{
  "n_layer": 16,
  "d_model": 384,
  "n_head": 3,
  "n_kv_head": 1,
  "head_dim": 128,
  "d_mlp": 1024,
  "vocab_size": 8192,
  "activation": "swiglu",
  "norm": "rmsnorm",
  "norm_place": "pre",
  "norm_eps": 1e-05,
  "positions": "rope",
  "rope_base": 3010.0,
  "rope_fraction": 1.0,
  "qk_norm": false,
  "attn_scale": 0.0884,
  "bias": "none",
  "tie_embeddings": true,
  "parallel_block": false,
  "init": "orth",
  "init_std_qkv": 0.0337,
  "init_std_o": 0.0419,
  "init_std_up": 0.0483,
  "init_std_down": 0.0483,
  "optimizer": "soap_variant",
  "lr": 0.0162,
  "weight_decay": 0.0,
  "lr_head": 0.0107,
  "grad_clip": 0.5,
  "warmup_steps": 200,
  "schedule": "wsd",
  "decay_fraction": 1.0,
  "decay_shape": "linear",
  "final_lr_fraction": 0.02,
  "batch_tokens": 262144,
  "seq_len": 512,
  "doc_mask": false,
  "z_loss": 0.0001,
  "train_tokens": 763500000,
  "steps": 2913,
  "dataset": "wikipedia_en"
}
Each number is 128 + 32 x the weight over its row's rms, rounded and kept within 0 to 255. Layers, rows and columns count from 0. The size above them is the row's rms in percent of the matrix's.

# layer 6 MLP down, 384x1024, rms 0.0483, rows 0-104, columns 640-703
size [106 101  94 100  99 103  94  99  96 102  99  99 101 100 106  98  97  99  97 100 106  98  98  97  98 105  99 100  99  98  97  99  94 100 100  94 101 102 101 101 101 105 104 100 101  99 100 101  97 101 100 102 102  99  97  98 102  98  97 102  95 101  94  96 103 101 100  99 100 102  94 104 105  97 100 101  98  95 100  99 103  99 102  98  99 102 102  94 101 101  98  98  98  98 100 103 103  98  95  98  99  96  98 100  93]
[[130 123 156 147  71  44 169 167  87 158 150 117 112 112 176 139 108 116 122 106 149 130 115 112  90 142 111 155 144 100 146 164 163 119 128 136 139 119 148 105 153 148 100 144 170 122 152 127 166 103 112 103 164 153 185  89  78 198 117 154  89 154 134 104]
 [ 92 101 120 121  91 131  96 127 121 151 103 133 176 115 139 103 130  74 116 147 148 127 184 148 177 101  78 140 150 182 139  87 174 126 108 124 188 124 162 103 172 149 137 165 163 114 175 106 139 156 147 191 113  64 124 119  50 165 130 107 106  95  81 132]
 [196 136 187 167 165 126  57  88 155 162  62 158 105 124 133  83 105 139 108 123  96 112  41  94 152 146 108 141 110 158 101 104 135 143 135 136  95 156  71 123 202 124 119 199  58 166 160 144 188 190  98  87  69 139 150 135 126 166 163 154 127 158 171 125]
 [147  99 153 118 194 199 111 127 149 163 131 149 183 173 131 171 154 118 166 153  81 101 123 109 109 141 140  91 161 137 170  82 175 120 174  87 153 141 116 118 144 171 132 103 151 156 104 143 154 142 192  77 151  54 128 160 145 144  68 110 148 159 124 132]
 [145 124 120 174 118 155 139  85 115 155 112 122 141 101  97 101 164 127 141 130 127 122 113 109 155 140 167  87 120 127 109  79  80 130 116  91 117  91 126 165  81 134 102  94 179 104 174 137 109  92 139 169 158  77 176 114 123 121  87 156 113  83 153 144]
 [159  66 137 175 114 136 101 155 169 139 121 135 153 123 121 137 102 149 135 177 132  95 144 140 132 111 112 110 106 113 197 130 153 135  80 130 116 164 167 143 160 143 129 113  95 147 148 116 131 165 146  91 146 124 164 144 126  92 136 106 160 112  96 152]
 [176 153  76 139 152 163 157 173 106  94 131 119 156 123 131 146 123 123 192 128 124 104 111 163 102 109 154 126 113 116 129 145 107 116 120 129  90 149 158 157 134  90 104  95 180 103  55 160 144  65  80 108 129 126  61 159 188 137 107  92 128 108  82  67]
 [164 119  74 138 150 128 151  93 128 173 122 119 143  87 135 116 130  53 119  98 163 127 129 133  94 134 129 116 136 110 109  50 122 100 150 174 159 152  97 119 113 158 125 128 146 119 177 129 187 134 145 102  97 176  62 112 108 110 172 130 130 105 125 104]
 [158 143  80  91 134 117  49 138 136 112 135 110 141 139 112 166  92 122 146 128 126 117 155  97 101  85 129 128 106 141 132 196 106  94  87 141  98  90 148 200 137 137 209 152 142  82 119  94  85 174 126  92 141 168 152 160 131 122 144 116 161 155 135 124]
 [154 110  86 193 150 133 132 135  49  99 112 131 144  92 159 106 138 175  91 113 182 119 136 120 118 136  93  68 124 106 118 138  68  95 132 155 141 131 118 138 162  77 110 108 133 138 111 105 118  96 107 105  93  78  81 120 145 145 103 141 196 104 110 178]
 [168  89 146  62 151 101 170 142 113 120 135 123 159 107 155 115 117 111 111 154 182 149 139 144 164 178 109  91 128 128 168 108 169 107 140 174  59 125  85 167 117  93 156 137 179 148 176 109 153 128 153 130 124 103 106 139 115  67 100  99 133 111 147 192]
 [140  95 145 120  54 128 144 157 164 127 133 128 163 130 151  78 128 165  79 171 148 152 126 141 120  94 105 193 118 101 173 141 112 182 119  72 150 133 118 113 160 159 173 117  91 123 111 104 193 125 141 126 123 106 145 139 140 125 151 161 128 140  98 147]
 [106 158 100 103 158 100 139 143  85 177 121 117 121 122  97 137  67 100 174 151  94  86 121 162 129 116 134 113 106 169 116 146  81  70  96 139  86 121  74 171 155 120  98 103  82 200 150 191  86 140 110 138  94 150 135 126 151 101 128 135 135  74  79 112]
 [116 106  93 121 149 123 131 133 156  65  86 142 144 155 145 116  51 138 165 186 141 123 120 102 126 171 163 150  94 125 141 101 116 140 131  70 152 113 111 207 106 160  81  84 130 121 156 132 163 104 141 103  81 109 137 109 121 128 154 121 152 173  78 179]
 [135  61  95 155 103 185 153 160 190 144  96 132 148 141 178 138 113 101 114 145  97 104 133 134 124 118 196 130 112 108 152 138 176 114 166 161 140 149  82 111 131 128 122  74 106 179  58  73 143 136 130 127 137 149 195 166 106 128 137 155  91 183 117 137]
 [148  93 116 112 119  59 199 156 160 161  94 155  81  99  98 175 143 140 110 145 183  59 131 166 117  63 121 180 183 137 172 105 145 175  89 137 130 108 116 189  77 122 130 119 171 130 104 136 141  91 136 156  55 133 143 137 105 124  81 146 126 113 157  85]
 [101 133 149 100 110  86 146 169  72 156  89 128 107 158 111  64 142 119  85 176 173  77 109  49  96 112 147 120 124 159 143 158 145 135 125 144  88 195  74 134 207  92 120 196 117 133 171 162 133 133 111 156  97 168 108 149 142 111 131 182 138 114 164 107]
 [ 75 131 124 112 137 157 122 122 129 111 117 123 151 125 112 195  99 156  85  70 145 139 134 134 185 111 172 125 149 112  86 112 176  94 114 172 139 134 121 154 143  97 136 149  90 102 146 105 113 124 110 126 171 137  51 160 101 100 154 166 129 125 146 123]
 [105 161 171 101 114 139 158  51 109 139  95  98  88 129  76 157 158 116  95 157 132 143 150 127 126 122 150 136 135 132 149 150 181 106 103 112  90 122 100 137 174 140 104 110 142 153 156 155  96 132 176 128 189 166 115 132 106 123 150 174 173 117 154 170]
 [134 125 136 162 159 124 180  90 131  93 156 192 159 121  88 147 148 140 105 131 138 165 115 116 115 105 126 167 105 116 125 113 106  43 122 173  90 161 106  70 214  66 143 122  99  98 106 118 127 133 148 182 170 164  98 163  87 152 116 113 117 168 190 142]
 [ 93 110 163 132 162  99 117  41 171 114 206 121 122 102 140  82  88 145 124 183 205 117 191  91  94 137 155 122 119  71 116 106  91 162 158  93 126 130  98 172  70 100 186  93 132 117 106 116 159 138 106  94 162 100 175 153  96 107 124 152  66 104 144 117]
 [125 160 162  63 137 172 170 157  89 183 195 100 131 156 107 159 139 117 132 135 170 129 119 162 178 127 120 105 161 105 132  97 138 109 135 102 137 134 164  83 169 155 163 133 141 157 203  84 105 137 124 188 166  88 130 167  70 132 171 131 153 144 118  94]
 [109  95  66 145 184 114 172 148 132 171 150 145 100 166 160 141  98 131 152 155  85 171 134 151 119 136 111 231 118 135 125 106  80  86 130 126 117 142 157 195 103 172 184 112 119 171 119  93 125 132 139 160 161  76 105 190 185 110 178 152 173  95 118 150]
 [124 104  98 146 189 121 106  93  99 159  68 142 150 143 144 183 165 136  67  72 110 100 100  88 120 131 109 121 100  65  91  71 175  73 190 124 137 121  84  96  84 185 144 137 101 160 181 169 128  48 127 108 163 109 124 186 128 113  62 165  98 131  87  99]
 [118  51 102 154  81 140  94 116 163 129 123 115 129  55  75  66  99 110 136 124  96 112 141 161 154 116 161 109 108 151 131  87 108 114 177 125 110  59 184 114 132 115 153 135 133 170 148  92 113 109 168 148 158 147  96 104 178 105 143 143 151 108 142 152]
 [ 90 132  70 182 148 176  80 160 144 126 153  88 114 177 208 120 112 114  88  83 128 155 145 173 125 121  87 109  71 129 141 133 158  90 116 123 100 136 109 154 148  86  89 119 126 142  90 179 184 127 151 152 157 122 154  66  76 136  85 152 130 100 202 139]
 [ 65 195  78 145 132 121 178 182 129 160 123 119 120 161 133 135 123 122  97 150 137  63  92 138  90 137 124 173 111 143 138 132 137 129  41  95  96 122 121  39 105 111 123 147  81 154 157 127 117 112 145 149 183 145 132  68 182 110 158 143 161 121 159  86]
 [147  70 102 189 138 127 126 124 148  85 103 124 118 149 190 153 102 167 103 176 162 162  91  97 118 176 131 116  79 152  91 136  86 125  99 109 134 125  82 111  96 187 129 109  68 134 161 154 172 193 109 145 115 160 122 123 111  90  79  68 107 161 110 153]
 [145 102 153  87 157 155  85 164 137 142 145 100  70 140 129  91 114 144 113 151  88 112 160 100 142 155  79 126 107 159  85  69  99 131 109  55 102 138 142  70  57  96 166 128 168  85 147 154 141 118 102 121 155 163  86  80  96 105  88 149 176  94 152 181]
 [142 125 113 145 160  93  64 135  83 128 162 120  62 181 115 164 122 156 147 167 156 114 154  91 140 145 128 157 123 121 106 176 160 136 109 116 155 166  93 103 116 150 125 164  73  59 117 158  53  65 127 108 136 183 172 120 144 135 100 122 106 137  83  85]
 [146  86 130 123 147 117 155  85 125 137 144 149 108 111 144 129 145  81  80 100 133 127 132 170 140 147  57 172  72 119 121 154 146 119 123  90 134 143  78 195 161 134  85 160 112 115  96 118 124 133 143 178  77 122 160 103 118  89 123 122 168 129 163 121]
 [167 156  96  95  90 121 118 186 135 169 120  75  80 115  93 118 154 152 126 125  60 133 105  90  74 183 108 101 119 108 117 166 104 182  98 128 141 129  68 168 183  66  96 103 104 144 160 147 142 125 187 131 143 141 124 224 123  96 184 175  86 126 118  90]
 [122  95 138 155 165  90 113 120 122 130 169 163 142 141 126 100 131 148 128 187  67  64  98  93 185 159  87 147 139 140  96 128  93 123 141 112 126 128 187 115  72 136 102  37 136 148 103 156 167 174 135 176  74 114 156 143 119 133  98 150 131 140 127 142]
 [112 117 152  50 159 124 153 142  98 192 100 152  94 141 109 124 151 134  98 113 115 118 183 133 143 175 149  94 124 154  46 154 148 155 141  95 167 145  84 136 108  92 157 172 151 102 151 171 136 153 142  90 143 165 168 120  94 134 108  85 109  57 104 159]
 [147 103 141 156 116 149  96  82 153 136 141 124  91 154 113 132 106  92  88 130 106 178 156 160 117 125 145 150 144 126 101 212 103 164 120 151 118 124 117 112 158 119 187 111  83  77 145 135  78 174 157 156 126  84 128 139  89 109 162 131 147 159 106 141]
 [133 140 104  91 117  85  98  73 145 144  85 157 128 137 114 152 196 102 135 120  96 131 132 109 108 102 109 102 113  44 117 137 145 154  79 175 118 108 144  93  88 151 120  99 143 190 159 106  85 126 103 123 136  91  88 135 120 131 101 128  36 112 160 135]
 [ 97 174 104 148 115 107 130 117 201 137 120  74 130 119 137 111 109 120 119 110 101 139 136 135  77 179  83  76 144 116 151 175 181 139 116 121  83 109  65  94 117 134  79 111  70 116 124 139 154 176 157 160 155 148 109 102  87 144 134 141 123 162 101 142]
 [111 147 134 151 127 196 167 155 104  89 116 120  77 123 143 171 180 142  99  81 134 125 124 182 170 117 135  98  90 171 170 137 118 100 156 116  94 147 114  80 129 152  88 107 115  81 116  98  66 120 171 102  93 113 123 131 179 179  87 120  96 139 124  70]
 [ 84 115  76 184 117 138 137 128 125 111  96 100  78 136 126 136 121 105 135 143 138 121 106 113 141 171 144 179 105  53 170 131  67 116 146 145  70 129 127 110 136 121 182 158  71 101  86 155  95 142 115 112 150 135  90 117 125 144 131 207 162 203 114 147]
 [127  86 143 116 125 165 117  62 109 203 137 114  94 101 169 122 136 224 142  69 147 118  94 173 101 105  93 137 165 177 140  83 135 122 163 184 114 118 184 117 148 137  97  82 150 151 122 108 126  94 120  87 134 126 113 134 169 138  81 145 143 120  91 129]
 [123 126 132 131  80 177 160 146 142  62 167 136 102 168 124 119 131 176 124 143 137 109 170 143 117 110 142 135 163 128 117  73 141  86 122  54  87  88 144  88  76  74 142  84 105  84 175 144 136  82 152 122 165 140 113 202 148 128 128 136 117  91 146 100]
 [140 146 111 180 136 126 110 129 187 141 167 118 146 127 149 182  83 120 151 219 148 125 108 117 110 132 164 103  98  97  79 194 144 128 110 132 117 127 149 185 172  96  84  72 173 107 123 100 140 108  89 169 177  86  92  77 125 145 117 124  95 129  91 160]
 [125  98  92 175 128 176 125 109 119 130 111  85 124 146 132 130  78 150 126 108 132 166  75 136 172 136 122 128 154 134 206  91 112 137  76 150 124 181 146 103  95 159 175 171 123  56 141 139 137 108  66 120 194  66  81 124 107 154 153 128 116 126 129 118]
 [ 81 138 166 167 130  98  74 193 130 143  65 126 150 127 134 119 128 125  75  99 104 235 155 166 156 100 164 137 139 109 169 124 118 151 167  87 121 105 171 111 174  84 178 120 151 111 116  81 113 177  87 155 156  76 102 167 148 138 132 125 174 117 131 141]
 [132 183 161 147 153 112 128 135 143 134 156 158 139 188 126 116 154  95 154 155 118 151 134 126  86 136 105 127 121 101 173 161 110  64 104 155  90  97 135  85 115 183 103 155 138  89 133 101 138 151 151 106  84 141 109 172 155 144 121  64  65 131  94  84]
 [135 175 210 115 137 178  94 151 143 145 145 154 134 109 138 145  69 131 133 170 185 170  97 137 146  94 141 171 116 118 188 168 159  89 121 168 124  91 151 131 151 123 100 130 137 118 153  72  92  74  70 138  66 105  64 100 167 168 132 137 123 146  97 135]
 [105 191 163  88 165 134 114 107 100 141 130 150 132  63 123 134 142 152 161 121 100 132 138 159 116 125 102 158 148 153 142  97 138 138 146 122 172 125 163 149  98  80 109 126 164 153 105 147 143 140 145 144 102 141  80  83 122 121  95 131 129 153 167 103]
 [116 195 109 130 132 132 160 120  92  88 131  98 128 122 166 104 131 160 119  77 132 151 129 110 126 137 110 111 135 132 174 102 129  69 128 143  96 161 123 105 100  90 154  80 106 171 122 168  90 122 135 131 159 156 173  79 124 126 128 140 146 181 128 156]
 [116 119 159 119  84  98 220 143 100  76  96 188 166 176 135  89 152 124  90 152 151 145 120 106 163  91 166 155  98 138 130  90 105 167 106  69 144 159 132 101 164  87  75 148  83 147 111 116 140 103 123 135 122 150 109 117 111 164 147 125 113 207 115 109]
 [106  99 119  89  86 152 127 189 136 101 136 111 140 146 118 143 157 164  94  69  89 104 135  57 153 155  89 119 131  83 109 163 129 110  76  96  95 192 143 105 113  91  57 112  86 144  88 114 121 159 133 118 167 154 108 126 178 144 115 138 132 180  98  93]
 [154  42 104 101 167 152 132  99 125 122 124 107 125 118 129 149  70 124  59 115 134 161 126 157 154  89 131  44 136 163 145 144 109 137 121  69  85 138 119 102 151 142  89 135 106 106  84 161  67 187 178 124 152  97 115 167 155 101 100 189 148 193 119 198]
 [ 40  88 118  85 161 194 132 149 103 125 122 100 123  76 130 158 111 149 114 153 167 174 142 153 112 142 112 166  99  93 138 149 122 146 130  73 145 125 109 109 164 110 152 187 121 103 195 180 116 106 144 130 161  81 130  99 134 162  95 107 144 140  98  84]
 [ 52 171 122  90 148  84 154  81 130  80 142 148 110 193  97  94 108  84 139 110 167 121 146 180 130 168 150 114 169  74  98 117 128 145 176  72  94 118 116  71 127 182  44  75 137 105 172 122 106 157 114 104 114 123  83 102 143 199 145 125 172  98 128 110]
 [123 137 110 154 146 118  99 103  82 184 177  84 102 127 149 145 175 116 111 135 139 178  98  53 129 161 127 162 105 157 135 141  91 114 120  59  68 137  91  99 147  93 118 127 110  91  65 103 161 169 155 113 171  14  80 124 143 113 105 110 153  88  82 122]
 [178  93 101 125 149  55 137  90 125 176 128 129 134 171 149 146  71  88 165  84 143 126 112 181  97 187 153 126 149 160 163 170 133 214 120 136 215 113 101 155 108 125 144 113  99 146 146  92 136 101 128 121 147 103 133 157 143 139 167 153 135 152 100 159]
 [109 108 142 125  82 196 169 121 146  97 144  97 133 126 174 117 154 174  74 120 160 172 110 156  92 148 136  94 137 128 135 142 144 140 148 113 145 118  94  90 173 122  52  82 151 135  49 131 149 158 110 113 140 105 144 185 186 113 105 167  65 119 177  83]
 [136  83 121 138 140 149 151 126 181 115 150 116 129 124 191 167 186 137  90  88 103  82 185  91 161 122 165 115 157 139 111 134 156 116  79  90 122 128 113  76  76 110 115 102 167 145 102 140 126 144 145 200 182  93 166 156 123 166  68 172 105 138  77  92]
 [ 76 154  93  96  75  88 114  73 152 164 112 122 171 137 170 136 128  96 150 112 146  84  66 140 143 187 130 118 123  96 173 156 119 130 158 104 129 113  77 125 105 109 158 136  88  94  92  98 111  86 103  70 180 127  92 237 148 159 150 135 157 121 139 101]
 [139 169 131  87 161 177 121 110 127 118  96  92 145 140 146 125 147 104  61 164 180 155  43 154  99 121 113 173 167 117 126 161 178  87 111 164  39 110 178  81 148 145 134 134  82 161  87 110 176  71 134 192 141 197 188 146 132 101 134 151 171 193 148 195]
 [135 116 141  94 127 115 144 115 163 108 194  99 129 114 129  99 177 111 154 163  90 163  33  94 191 137  86 150  99 119 104  99 129  99 145 133 116 106 141  99 136  70  84  70 154 145 156  81 123 171 116 128 132 126 117 152 143 120 153 150 184 117 119 132]
 [111 100 148 190 142 146 160 174 120 142 148 163 129 148  97 138 173 133 140 111 104 140 152 149  73 114 118 182 103 159 131 131 145 122 129 106 143 134 139  60 117 127  81 131 163  64 103  72 137 137 102 150 123 115 126  42 180 108 127 141 119  59 103 170]
 [ 63 147 164 130 114 104  96 150 140 134  94 135 122 125 130 139 161 150 128 103 141  46 121 112 132 116 158 118 101  80 129  85 100 155 134 154 111 140 122 138 164 171 147  86 143 167 106 164 172 156 121 103 100 113 110 153 130 176 134 119 138  99 200 138]
 [111  84 129 126 162 148 149 122 195 140  90 134 116 158 115 152 141 127 129 133  94 109 113  97 110 154 167 185 109 148 169 118 110 158 142 131  55 130 129 119  73  90 109  99 126 114 146  99  96 112 109 111 102 133 140  53 156 152 146  93  99 150 101 182]
 [159 149 168 120  57 109 105 125  95 129 122 143 121 110 149 115 149 138 125 193 163 130 162  32 165 146 140 173 114 134 184 101  92 138  97 145 156 159 143  93 108 157 106 104 137 147 130 110 126 145 142  93 154 190 157 107 139 116 114 142 126  91 123 114]
 [ 84 172 106  85 100 111 137 167 126 155 122  75 114  89 194 115 128 111  96 112 172 141 147 145 100 134 132 105 107 167  68  96 140  91 131 194 115 138 103 175 161 137 117 146 207 133 135 125 121  89 164 157 173 155 112 112 164 171 136 120 151   5  68  77]
 [142 146  62 123 153 117 140 122  98 168 142 120 132 106 126 171 115 147 115  68 104 109 121 160 124 111  75  78 165 168 176 149  97 174 129 166 108 134  88 170 101 159 114  65  76  97 105 155 161 145 106 100 116 167 126 144 123  70 107  83 116 162 129 143]
 [104 162 118 159  94 166  97 141 122 142  85 133 122 147 102 191 109 101 116 138 123 177 110 121 137 128 172 136 162 150 156 133 123 146 129  64 133 119 105 128 131 102 134 104 150 137  88  96 154 144 162 113  89 116 143 113  89 128  72 135 119 134 112  59]
 [140 119  97 102 123 124 149 134 124  96 139 120 131 159 132 136  71 130 107 140 124 193 108 166 139 127 143  67 164 112 126 119 148  69 136  49 129 101 151 126 203 154 168 131 106 101 195 123 156 101 120 180 105 112 118 105  83 176  56 143 149 175  65 203]
 [124 142 142 163 106 125 182  90 113  99 155  92 156 136 133  83 169 106 168  99 102 152 132 175 216  86 150 129  94 121 114 120 101 109 160 121  81 108 163 116 136 142 176 103  83 197 157 110 124 169 160 155 131  89 180 116 142 141 138  79 152 174 193 112]
 [ 75  80 109 166 109  98 140  95 147 133 128  85 124 118 136 117 115 101  68 105 138 151 173 122 128 107 132  87  83  84  90 117  89 121 171  87 147 185 177  90 123 127 133 101 119 109  89 168  66 136 151 110 162 106 145 131 143 186 117 163  95 177 102 123]
 [103  86 109 130 115 139 133 207  77 203 143 109 131 140 130 159 104 102 120 130 133 175 146  98 124 177 144  99 134 134  86 152 151 133  78 120 131 111 111 169  97 101 164 140 134 148 184 128 119 122 201 177  47 132 156 180 128 141 154 164  92 115 112 145]
 [163  78 144 195 157 117 129 132 154 121 140 166 130 103 116 134 132 109 142 107  91 147 100 177 142 154 143 167 146  93 102 175 146 134 141 143 189 173 155 190  90  95 145 136 119 204 136  96 174 141  60 164 158 154 113 121 129 126  99 130 136 118 224 137]
 [135 170 148 115 118 121 100 164  87 166 154 159 133 114  50 127 139 123 163 137 114  99 163 128  99  99 145  93 158  83  60 103  95  99 145 172 144 134 143 143 171 121 170 164 142 138 125 169 137 144 127 147  61 201 112 107 134 137  88 121 133 112 116 140]
 [ 76 120 113 139 197 159  87 138 109  69 110 126 120 136 155 129 179  97 162 143 103 150 125 149 186  95 148 128 168  84 108 140  96 129  61 105 143 129 188 104 176 117 122 151 108 150 122 147 124 119 159 143 164 144 112 120 131 118 130 132 135 155 159 147]
 [148 135 149 132 179 134 155 110  85 107 124 134 171  75  81 108  87 110 146  64 158 150 194 143 153 107 151 174 164 151 121 172 129  99  75 139 100  97 125 100  87 112 127 151 148 122  96 141 103  88  73 173 152 112 128  66 211 137 171 154 107  90 109 164]
 [137 149 103  98 149 161  90 188 144 117 137 126 135 158 157  74  89  85 118 111  98 146 119 102 171 149 108  69 170 189 161  82 131  95 125  79 114  82 114 129  92 160  69 137 137 140 150 138 138 100 139 158 192 153 129 141  95 169 156 150 109 106 161 133]
 [ 88 133 128 155  59 147 100 113 108  95 121 139 152  75 120 147 111 110 178 123 121 146 127 154 114 131  98  98 181 113 210 137 117  86 153 130  96 102 132 104 165  81 160  86 124 159 120 149 124 121 156 150 117 149 172 128 161  89 168 153 101 130 177 100]
 [163 169 123 103  80 150 111 145 111 173  94 124 114  86 173 156 156 119  95 108 130 130 122 169 146 105 104 120 164 110 119 128 115 163 142 153 155 154 113  74 129 162 157 145 117 188  68 175 118 153  95 108 115 117  79 143 101 112  86 122 183 183 145 168]
 [ 93 173  96  94 119 135 128 129 146  99 129  89 147 124 156 122 161  82 133 190 133 140 131 167 157 140 126  98 139 120 124 184 157 133 154 109 157 116 109 190 112  88 133 168 101 130 165 143  86 119 122 137 143  78  53 129 102 113 135 136  95 154 160  89]
 [131 137 145  62  71 114 130 129 180 103 150 213 122 180 119 103 139 134 166 133  80  77 207 131 111 111 127 148 124  99 185  75 172 122 119 135  62 119 192 143  81  71 115 138 139 157 143 138 143 138 129 139  56  88  73 146 108 139  89 117 167  76  79  79]
 [134 209 132  91  95 180 191 122  27 150 147 158 155 133 112 116 142  77 174  77 176 126 156 119 141 117 154 130 105 119 109  66 111 136 166 131 184  76 190 118 190 124 139  99 170 130 112 144  91 104 101 139  68 141 122  98 127 115 159 125 121 166 140 172]
 [107 177 102 182 102 141  69 101 123 190 168 126 124 175 121 103 151 153  99  55  97 152 140  84 173  70 132 165 118 147  95 118 161 128 146 134 120 106 126 139 127  70 131 123 118 127  85  77  86 124  64 122  96 120  82 135 144 126  99 182 126 111 114 126]
 [102 147 179  72 149 161 198 188  98 121 152 148 169 108 101 148 169 129 114 115 167 203 107 122 113 151 149 133 108 134 137 106 143  89  89 156 159 162 203 145 104 181 118 202 119 164 152 156 123 155 158 133 114 121  65 150 140 138 130 156 120 120 151 192]
 [ 78 114 190 126  82 176 132 153  99  94 110 160 166 103 113 171 195 129 125 148  86 103 177 186 135 134 125 172 146 126  66 167 100 151 114 156 107 219 126 150  94 102 147 118 136 135 195 110 177  82 132 137 117 140 222 139 110 148 139 145 207 113 121  92]
 [ 58 102 158 138 124 120 102  90 136 149 123 157 181 115 132 125 120 108  79 155 122 102 154 193  67  83  88 103 128 125 103 168 123 156 124  95 150 136 120 107 183 125 147 150 148 103 122 116 134 132 121 142 137 127 108 136  93 130 145 171 153 118 166 163]
 [118 137 118 112 116 125 102 149 150 130 129 135 104 127 123  93 114 116 122 153  98 131  99 142 138 136  68 124 103 109 158 108 186 164 147 125  90 141 119 128 139 127 103 135 101 160 196 123 125 135 152 126 131 102 123 151 138  53 125 183 159 105 138 123]
 [141 148 155  85 135 102  57 136  99 169 143 134  91 160 141 146 155 134 137 123 107 111  83 139  84  90 119 101  80 135 149  54 139  80 120 119 125 111  96  82 187 101 110  65 128 127 141 117 109 103 148 129 197 190 108  99 108 145  91 100 194 173 165  91]
 [217 151 138 131 161 103 157 118 106  98 188 106 150 114 135  87 105 150 147 178 125 127 123 123 129 107 162 113 152 129 145 124 114 120 175  71 237 119 151  98 145 173 147  83 144 152 177 144 105 117 141 172 162 141 152 175 144  77 151  87 146 108 106 175]
 [141 154  70 143  86 112 152 102 107 143 115 204 117 153 127 122 112 110 136  93  76 102  79 130 131 112 147 114 144  95 113 236 127 130 123 127 114 136  97 125 157  84 165 171 143 100  87 132 117 105  96 149 131 134 193 134 149 106 115 160  83 169 223 108]
 [149  50 108 156 125 120  88  63  82 105 108  83 123 175 124  83 166 128 105 144  99  82  73 128 117 147 130 124 143 131 157  88 117 143 135 110  96 128 101 141 134 133 136 109 131 125 143  87 118 124 159 176 157 120  85 142 157 109  96 112 168 168  98 143]
 [159  94 171 180 124 130 139 100 109 165 114  97 166 150 128 106 119 155 103 137 126  92 153 202 112 112 116  78 190 102  93 110 143 171 104 202 117 135 131 127 119 148 123  69 128 113 133 117  73 170 128 155  76 145 115 140 175 142 101 140 113 115 129 101]
 [129 125 131 195 154 146 102 131 131 150 168  40 130 107  32 103 175 139 186 158 137  92  76 102 143 132 100 171 133 132 147  79 119 125 178 101 138  78 111 155 200  88  78 159 178  79 198 142 170 160  84 102 153  97 159 105 171 163 105 101 170 131 116 134]
 [126 103 119 152 120 125 134  84  99 126 159 117 122 120 165 113 119 134 176 131  81 136 133 139 130 123 116 165 141  71 102 100 166  96 179 115 105 145 159 198 140 143  53 124 129  78 115 175 103 102 143 146  90  80 129 134 169 122 145 126 123 102 130 138]
 [100 122 109 194 178  86 151 146 139 145 115 187 145 139  98  87 133 104 134  58 118 116 109 155 102  99 122 108 130 114 126 120 154 109 153 101 134 123 198 119  90  98 176 138  67 155 149 118  65 105 141 144 114 162 126 129 140 145  83 120 142  92 137 100]
 [173 171 152 173 145  74 122 138 144  60 143 149 175 127 144 195  94 134 172 113 144 210 144 154 111 112 134  99 110 165 110  86 183 134 134 141 132  74 118  76 150 143  82  55 149 141 116 160 145 108  73 130 138 104 164 155 140  95 148 116  94 142 136 157]
 [ 91 122  87  59 111  92  79 125 130 199 143 133 148 149  94 108 105 142 149  99 103 164 149 161 103 135 124 128 147  85 113  93 134  68 148  87 160  98 145 104 101 155 150 129 183 156 133 136 130 147 116 211  65 110  89  87 149 120 124 115 217 107  72 155]
 [115 139  85 123  67 159  96  96 118  91 133  92 124 124 146 125  53 182 139 127 136 150 183 109 142 126 139 142  94  43 101 159 119 147 113 141 154  86 110 146 147 114  84 160 144 142 111 191 108  86 130 160 145 222 130 134 120 147 120 103 171  89 196  88]
 [ 74  49 151 147 133 140  95 150 171  75  99 152 110 146 168  94 170  91 103 104 127 135  92 107 201 152 153  63  86  93 164 148 116 110 185  86 105 118 140 145 177  65 135  63 130 138  82 142 143 142 145 138 171 102 135 126 145 116 148 118 120  73 107 156]
 [122 141 127 128  92 110 101 113 175  86 148 173 135  88 139 113 183 144 112 126 148 107 183 183 118 166 120 127  78 118 187 156 120 148  83 133 181 174 112 138 158 154 123 141 143 143 146 120 129 127 143 114 155 126 115 125 101  81 155 142 101 155 104 127]
 [ 94 179 127 150 140 107 111 146  59  98 178 145  58 126 151 141 160 151 124 104 115 153  91 102 145 156 121 145  80 145  93 152 160 148 153 148 146 138 102  65 148  92  70 156 129 141  84 162 117 158 109 102 143 142 149 169  72 111 127 155 143 166 159  54]
 [118 148 148 179 121 112 181 121 104 132 137 173 118 152  90 193  43 168 102 102 150  86 129 142 193 125 126 164 103 142 108 142 217  95  87 137 112 160 173 121 114  83 148 126 154 138 149 164 135 151 144 135 117 172 148  98  90 156 111 158 166 141  75 104]
 [133  67 106 160 127 135 139 132 155  74 157 146 164 175  70 136 121  61  72 170  95 114 130 155 125  97 151 150 139 111 125 161 200  86 128 137 175 130 147 111 150 147 154 143 133 162 126 108 138 113 183 125 162 152 162 137 187 108 155 123 180 158 111 144]
 [ 98  95  72 156 104 134 127 123 155 137  65 135  99 186 178 106  86 120 166 110 104  90 134 142 182 102 149 128  60 124 106 114 157 123 154 127 139 132 103 116 136 106  70 114 110  95 117 106  94  79 139 110 153 132 126 145 164 185 130 173 195 118  77  94]
 [138 156 125 119  78 127  89  94 130 137 167 154 135 103 136 124 149 148 146 123  60 132 160 113 130 161 109 106 128 149 123  81 114  96 116 133 113  95 139 178 145 174 165 109  58 183 145 140 123 107 135  84 145 179  58 101 117 152  74 125 135 170  94 163]
 [133 156 139 112  87 207 103 156 145 120 140 103 136 162 160 218 143  53  81 163 103  78 116 134 123 127  98 130 141 130 128 177 113 107 128 135 141 122  84  76 134 115 168 127 116  86  68  88 137 119 103 121 143 187 151 134 119 128  55 132 120  92 145 107]]